config.yaml
n_kv_head: 4
head_dim: 64
norm_eps: 1e-05
positions: "rope"
rope_fraction: 0.5
qk_norm: true
attn_scale: 0.175
tie_embeddings: false
init_std_qkv: 0.0305
init_std_up: 0.0305
lr: 0.0026
lr_mult_o: 1.43
beta1: 0.9
z_loss: 1e-05
steps: 6296
Each number is 500 + 40 x the weight over its row's rms, rounded and kept within 0 to 999. Layers, rows and columns count from 0. Numbers have three digits each. The size before them is the row's rms in percent of the matrix's.

# layer 12 attention value, 256x224, rms 0.0616, rows 56-169, columns 168-223
092:483520396537445543505471501491466516502504474539530441512525520546490543504469447538488468530436496505535502579460466519559514516551555400561604418521535490496516516466
107:533435479486499560535489490535469456469575544412473570424525423487467521462481557533507516515495438536493488417520543547507487523511495416470512505467482432518441483385
106:561618422482488566488453536530518534432511496533459450488483517481439514525514442515462512490540491465506466501467546429516556501438502453564455516566533497435478475546
094:524440528466483510571502573487540524494507539497517472528572540527432570532514469532480494443450458455440561502477484482536454532429513476458510489518481509447517511467
101:518552464486483524449546496520476504520525499532517482511458493488404515456535516550523456513487453525496453501462529485497501513429468451483572539493439497524538484432
098:532467501526467420448450443529513437499516515505516466463542505464444536563607497474538439454472532486514514465529521560430460562568475488519492445526477538484519511510
098:482479518498516514513429394516486448446545577501515536507511506513508480461504475514556521542501474561452539446548489524453459525646472452556544532510498557514514518509
097:547507507479534488430453469453511497430480520508459460456473502520443464474511426521517517558458412503433503506509484479474481494502458528544531489498467403493422459421
105:535440551513508529510500501505490466476504508492501490470567483529451510397444511496490536478591502482500539465546479493462506494541468435482433454567448544470529506518
112:532515502444525493481448539483428491464537435491518535511509530598495430492504530462526478438453528541543584556511443490430517487516472483595561516511536469468521480449
103:446554491506470555513463636510491536469480554488530521494522523481537435476531409486519508516547537493511551535544425522446494522493505525454525456414543500433462513504
103:530514550491507490493431474496468497448507517510472464518558470419551579504465429460496485475449442536507540474529500509557506478463501534478498526517524528462503518566
099:487471509509528573450436583516546486472544570537499515541524509572596535531516443497513495451566526504443459557483556575482543564527464483559484491460536500442518564537
101:577515542519479427529459537503539479515505481438430474490490436518478564451396523496539504483524457478438562459569471476543533497488434527514516453486412569498507504527
104:510514511452495512499541525490532523548529512488469526518442538535482474486578460467525442565503401474427525500502534562518479551547491459542636503538533525520483518460
108:522472548532453504499478482490456519487546476523540423420550538488474480471468517480487514578554516495481506476434479463486456551548548525505471513489548508500537490472
099:552479571428486491492421507515486506568522516550539514442494524553528482454519497516508525461530465474424493497548480441489453515443465541545478494510576574439425548532
098:519568453472448558550527526526434495480485492468466511475480461485459456517528517572492547504497462502583541522548514543524511498441505519546530508417483479515510493525
092:539486543480475560478519531546508569483432497524513446552512501532534518498490485540494508503490488441487480460522457492532500403515525522470395564494516466518510452479
111:475563490496528524521493524480483489500467488501519438469470506491491528460496534508466555475544516509470443484552565445531482495547495499505477545514525440479511546540
104:426492564546434533530399477530519513443497526505541380505455502547449511519501530459540511498501524530521528426472523443442511504478438426453538495532490500492490556470
097:501422473487471467532506568534486522533475521498471553536562493497528439522481523487489474507503489533461560534432470490526522535510507474528513478520496466452368502531
104:492543440490477471461443541478488468457479584529579501435516533429503563490468417536492526510503499502477520518513527444516495504568488526463533461552457494517486523493
104:452485450469486542579545524477467524571545433531555496573467438519516411463479462476433546476530546517496511518472526522515481515560459490550480546502552445496487464442
105:476465458481556494455559470473378506524521527481451522528577576465534517557460440459437509562475490495530489487510498532487518463510507513516492508580439504463522479483
098:535403516551453424534542479529451528505503430466452527571424469493490497538472528499510482502533490445472540454502487528489573543533455463468429535545452525514453480444
110:472455554507534562445522504504484558554521548425511493498486540486462494530525465482542554486517448566488509495477572522457505488477509521455526476545507454572540461422
117:482411569470464475561471521489479504581459475473503624561496514566561506503457493479542504504536473475515465502599474502533568511529456526542483497533524501501492502450
105:522465468473464522502533418440476514490508500511418411552529506509545505542482525496521437528542454491452466518515513490524552498510524466457506545475572498492482477509
106:572536560514493478453474478526427496504438518453426475479509522507506476577485443423464538479506533500501473588434473493453490535511449552575453473571510500478476546483
101:410506515509522467456439476519508468439513500482453483531482444536438502486542483561517540509510469559562458503475569495486477477482543459500568473482517482544533487487
097:585590437572489465499471512474491473461480530489490392525555421490466514559490489590544451481558556473510466495415501525510476444492555534546510444564468542532490458490
102:509480474506455448524515444511493462516479539510472450437534512466563480487518549499496535427502448575511498506455525485474546558544471482499422461471541544504587484550
099:490467408497468438514518477493523503495506488480507478496481444502450472487471523500522500500528523538483461460524575518432570462458483438457506401535508493571571474487
107:500505470459524485483454479569519471493570473496541504500464571449516444481554505490470511509447395529441522509461483458489496477489524450540564483511433495461642475566
095:450537455463466469441463456455582502437541473460460379453497533511483572528547462475524497529511545499533496530538553461487484428451518520475482484496525467478495552479
104:546536528472443582469526515430481495534447496521452425524448486466557475511488513505504489473484548518500486471450528527487514458524499462569506569505502508474561545575
101:369526544531532558518545497499517499500519509622527542498542483529409426528487471527613447503442506439497484492477532499570537501534493545459517555494533544454475490509
101:520514453422461515586518469465478497581500463534496463487499498471537464504482596465420565464526535486530462528448480507620528483517501526557545574463486433560475504499
101:448452468478573520503468466512482517515579450534518514561509473487569529478446437489607476500518476472450538493513429473445579499524496552467467477514462440543478451526
101:515460462438491500553476501471520523500582451544438531523483492473470527489524601496384505506536462522491526587539586464552566510512486494454447506564478467479514562582
095:503523514513504494506525513549467516489456510557540587514474476480487491511509455510529478533520500514542511487498492521522478461436454558492523476456439532499485487505
103:499414541516502470578519530461421526531545482430548502480456556450512517507500461468517550470502489556527543559530487492523486509532486439559422448447491563529500547456
104:585490439460563489467542507498515494471581492463512490563456532513483564544497513549515464532499484501438490537437542545589503525490547525566454448510488470497471513433
104:437474544529521469492491514479459460556484442501479504483419538508498399513546445573514518448441431471478482515482530494529559523469523479478539435505434442493495497511
097:522501526533504436444533557494465552518479496453513499509509499463496490489478462536490534473553537481483483507493425538425528446498508501506443501526471497499486526502
092:501525509478490509502441530494504475542519475485472513549516564557483480485468511539472490543572517561503567464525490518494524464439516451515508425451393471519492508523
106:410508600511542564493465480543518475415535509505512586440495534515483528543498466558536461509589531440565475497513551503441470532413497563391520467503484441502477497456
108:522442535583503541541488540493494525444507483538451545538484527503507563500511537578518523452545533542500521480511473512499461551521573442416417534535492508496531469532
101:496520538527507321513486473438467496473515506485583552437479500444549574499492567484538473544480512539499488473458465412479449547446539561439544465501472526476496531461
097:486467475569407481431504457489516524527444521556509519509500506491520519505479469582553473627537485479494564444489426523512549467527526476503560514496487475536466466484
100:553531576522542538486541476485644519524529525496479488547466500482532597464481499465461525522542563417514451482411432558565514521476461472431485597530499472458501470479
112:570468491594403548531568447535486479513516498472534512579566512518433493508527557557519540558521479511485464480456521565402432467517452526495459552491461441479537426471
099:500519510540495530558502511479540522402476497488518624495464495440434562503538452565491445471583478461563487478516537506533505574503480493463544443531458477469498470538
105:583477475476526390493543493539465482547562468573521448540411540511510473513483507475553556535529491510523507511488385566474504492491552559570443529516490518486488410448
102:428499503533551511498514530482510503529475466501506509465476461478593525540486485493514439433495479462468577433480422407497482495585524506459534532452442426473479530488
103:514511479575416486521512446512490493549523535507497453565508519490485428494493435509470422472509526474506488569472487491524487438467471432540448502523485484503500493509
096:510523503503441559460495512520487521539534527481503494475523571548419477469548568541559538568510500468465546488416528504559606493471490567585506462522462545541492461547
095:558441500495530512541505445542563524513509492468517486495501518502510521508553493446521518555531450459496401546498512472502461501472474579452462463548456496456484515434
095:537485438500488481492491422450452544526441532493443500554461495492552499486477527471468509545429460535439566473459452416487464471554483513460516549628473478504515494564
103:511534487505405464485520399504495485448494510509479551445447461515520478554562507474526484533491488555542458449459527468426492518543559428483524431508543447500518530495
094:447439440551435504428528586484485464507480434443452521464506517493494535522536557546510496514489483519472527508476496479582603534524488493520494517553527446586541489444
102:548538528476505443504468522432472508501467554494511618481470372459513512525462538526532577501479518466504518403500492491498472503483476524517514566549491547534449476561
114:502475478504515472530492478489456448485475479479535420520547456514509424537502422440445502546552542571519472512412494549466360507520500493517479475532438545499493499455
099:548502504524543508453474553547460500446469514477496551577490464540466440466500559488521464495449619590505454506465480513440457530551483435466475473491468520567550522525
099:445519503478526459542529437487604494396482512549487500524534474523482536503488445532488502434505481538521573501437578490483567478478502468432562469491511523400541576476
110:448475479400391501493492398511507470537486458521448435468476483526570406490570584524486475532484475473458520492484469496485503436504433442414519532500531520520510560452
105:470521539566520503507433463557512511536567500504504493438437483523435444512531487460492518504493506472523545633551495441476541511463501532563489469480560471474558500568
101:517530540477497501531545403462438532503524525508475518535415488450446495492516518505473463476462366470568503483569492529518450424493483473457487522519483422487519553564
103:532526489476505539495473552454470518435578484506515538476458529517523582503563532511520479542479471576508493482491587498484540425404512480516529441524507489474564523566
102:539484504564454414492529531455529567535474530458492471505474589495567579543484575407508412511414524534474525522487382544588525501499496555499519498508429503481497540486
104:519531457382488432505501413497495476493519506487487486489465534503473406436477505420445443565544544568495497512545490541453461510542479503475461515476483503521495593510
099:499517511526532540516563520453486519482430447445471420513502506443537512529455421515498534468510447458484465485509534498503583630454497564534496533538485530493514468478
095:523474457451474478528550524553513476527483438513520473404510477463601608507501478484438508510488504492435557550581459489514421495488461475483556529494492530413549545503
107:453425442493448458454487518514577530520510514500557568532548502589502483435596565486538479524447513479510457476521509440562493458504510549481505559487589525490504526476
103:507498561503474491526464482472494533519479443494413454425467508503447492475595579483502431483476454466466522520454473475479597567545468570510471499498455506509461461509
105:514514586505511498551551505483458459527471519459473489548477509554521515563444462508544564444467506504496485481475457480584499507415513601456512418519585557520546439527
099:502505446448521482417532494463523520483520545494427508488450468490496435519485495537492515486507537553546492530457495481439573426549418407530496530495500471480517519508
099:461500453611461541500476500464544485482481515496470452515525461432493461499477493588476468453526514517473512532531483418460503459443528468526558504529427508500488527488
097:504388509496487483516540426552473536540564480497557499582535511509526504479487496530465535460504555497454454443566494596560421467493488555468504448499567484520527462430
096:402512460506595446448526479491418509544499466537420572521424510541531458507506418582481512516514547552533488524489491498582479486531484484421545468541493503568510529539
097:526520472541536507503510513455530488507466541512436526505537460500480494494550519550544499442524506477530437514465530432522493492440484457475575438464429513532440502445
097:489481452408516490459528449551493544501496462500536493513463477490540470482502401454470463547577597470478464492543473489510510474507494506430476492557518470449529505508
103:471574470476507538536527587454481475505466541621481480502488511494472539417508451558456489538513524477534499506418466418514554503513480545456520481575499549472457509479
097:523546537537394535533501519547532486488511532510540467479518537516482498533533503574444571525446389487508542506539601535491497521592487525525462537465534478549480495448
101:505516476502519498546472501563535500467488474540489515525436486494457416563434507491439517426508502484446460503527548454494484533509487514521507541501519394451493557498
105:525517509504445497581510468542449476542603502518538488563540521527461457466440492570522482525483468471474519533480453423550538537457494461519508472523509468437480558530
101:489471465491471471523507490494498502481502562535536444457489482492513496478497487438424564482491569527494501527560493525465447388486497519484535492541476529458518448401
093:456455489486521549510564520507520515419505472442501453582453485467511448476523507518450441542561461530524436551540532548425484557472540455408506596510513544483546437505
105:525566474476491552473545495430482497497553542494432535455429527530458528499467451476559452469492495510540501477538530530567577586596537478541441496533538503508478478529
103:509539528497472520489525472502463526522525564529484472436484556459500545497483549475484505459460476442538501550472483491468516473547480431462579495520401483461464483525
097:511457523576501561498510527519407456525506489463463502483505545506523410511458502529499473498468500473458488599497541374454580498458548478507482509474482488512496511502
093:525537452526608525457567540462461519438542491487432543521517475435508519478520507549476494508572547453509439454557566514424555588535557475477492472504429502510492442472
104:514491495538477497498432534478521499520549531485559485500495564560474472463524503512486464501532491508516421453565579487521542560511586578455462482535486511485470493505
101:547492462546434596519552501523454450499488495526546504499512481502531505533489519455520511536480452429508539500563390575493524516488466396525535503522452477441488476513
111:526459525510499465559522546466451491537521446496512485513455515471484435467514511469559501442499478447510491543466412416524473488472500484466504489505445525513464564516
107:495426451444495505527439511475507519466501512502485476503546521498468554479513501526409473484496563511562466510475511566502464526539520408555493570479484478499513494497
105:500631527525464485474459532520417442493531518530508468532455498474507465486503483490529548517482461529466516545453509511487480464461471484450612488488490411450490506498
091:511522463414492509407469444464510557517506466551506470433552474521454459500560488485480461478522521477544518481476617496550458521540525516503471520508456466521535439521
110:487431525468408502480575502421564556538426500486534536535529518565493526529453569484524494482519571478495532585534477456545481453497490570537492524527495601480530507517
091:514526492532543530559499559467437460433473510548522474505462540518484458410467465572495506520532478533491481518513563471501560618521567416523473578491530511492510501437
098:458511433476452511490588453520396535587522470453519521523465588522506481465490502599520487528514511449525514566513552491514489504433483478472522485476556527583462475500
098:559510482515559480431417429495458474523552495536466467448472494478468482457575468592514490462546517466528540512478509518433428461471518500462552478469506486500467490483
101:510493556493510404502450482607503488566549478488549554528502528542591518495520432494486476537509529486500470425515486522497470496533455473496513489460551485431535462500
101:509535527518552474464506490423523533471459548475509408493466493454493568521505487494524537445435521524502469515498507509439476388477481457491483501518535554578464450445
105:467496501508482442551497431443537526420495469549526530468483488548482504493425454561532466433527490547511492538482514444537484576501502535473545604504511475499420537515
108:510512507475440493525530494436500496470456531536465392437464498498410540446515471534446507462466496531474580611546525440476506528481520524592514560528505529546506511459
097:472460560542604509438512450533478497454410455523510433483551484427533464513524406450532511430478525403477453462456431480512537452483465549542504524494482481580527465492
096:520513521536496487495500523530464478524539512527524493478478535450535520475506485557497528501528489488470451549568642497469449606484516485496591537449479456477489453436
090:469474498471508569474491560478518481448477479439555540562504488464516531586488607513481517522434449563497444496510514511508474507528519444439479540470496515504539470499
104:495389489490478545520491567513514536534517486461485495501501499520499500555558549505535454471476490490493535544481561530507417522465556531511479490466572534506478450550
106:483507479529502369545420467548475559478486504552527523489418499453488590467430430555510471531529612506509534458523485534444541504489469558489527458588503498486426465502
103:529519503550441513492395478511509465545507499507548539515496543513506479562465520615518534544476452531470533427566535562481482464487417470452541510497469425523539536574
090:575468516528411542489526478585423485537528453514551489504488514508574484483482525541456447485465468472472527510514454491466456539478510427433515593505496492381534454534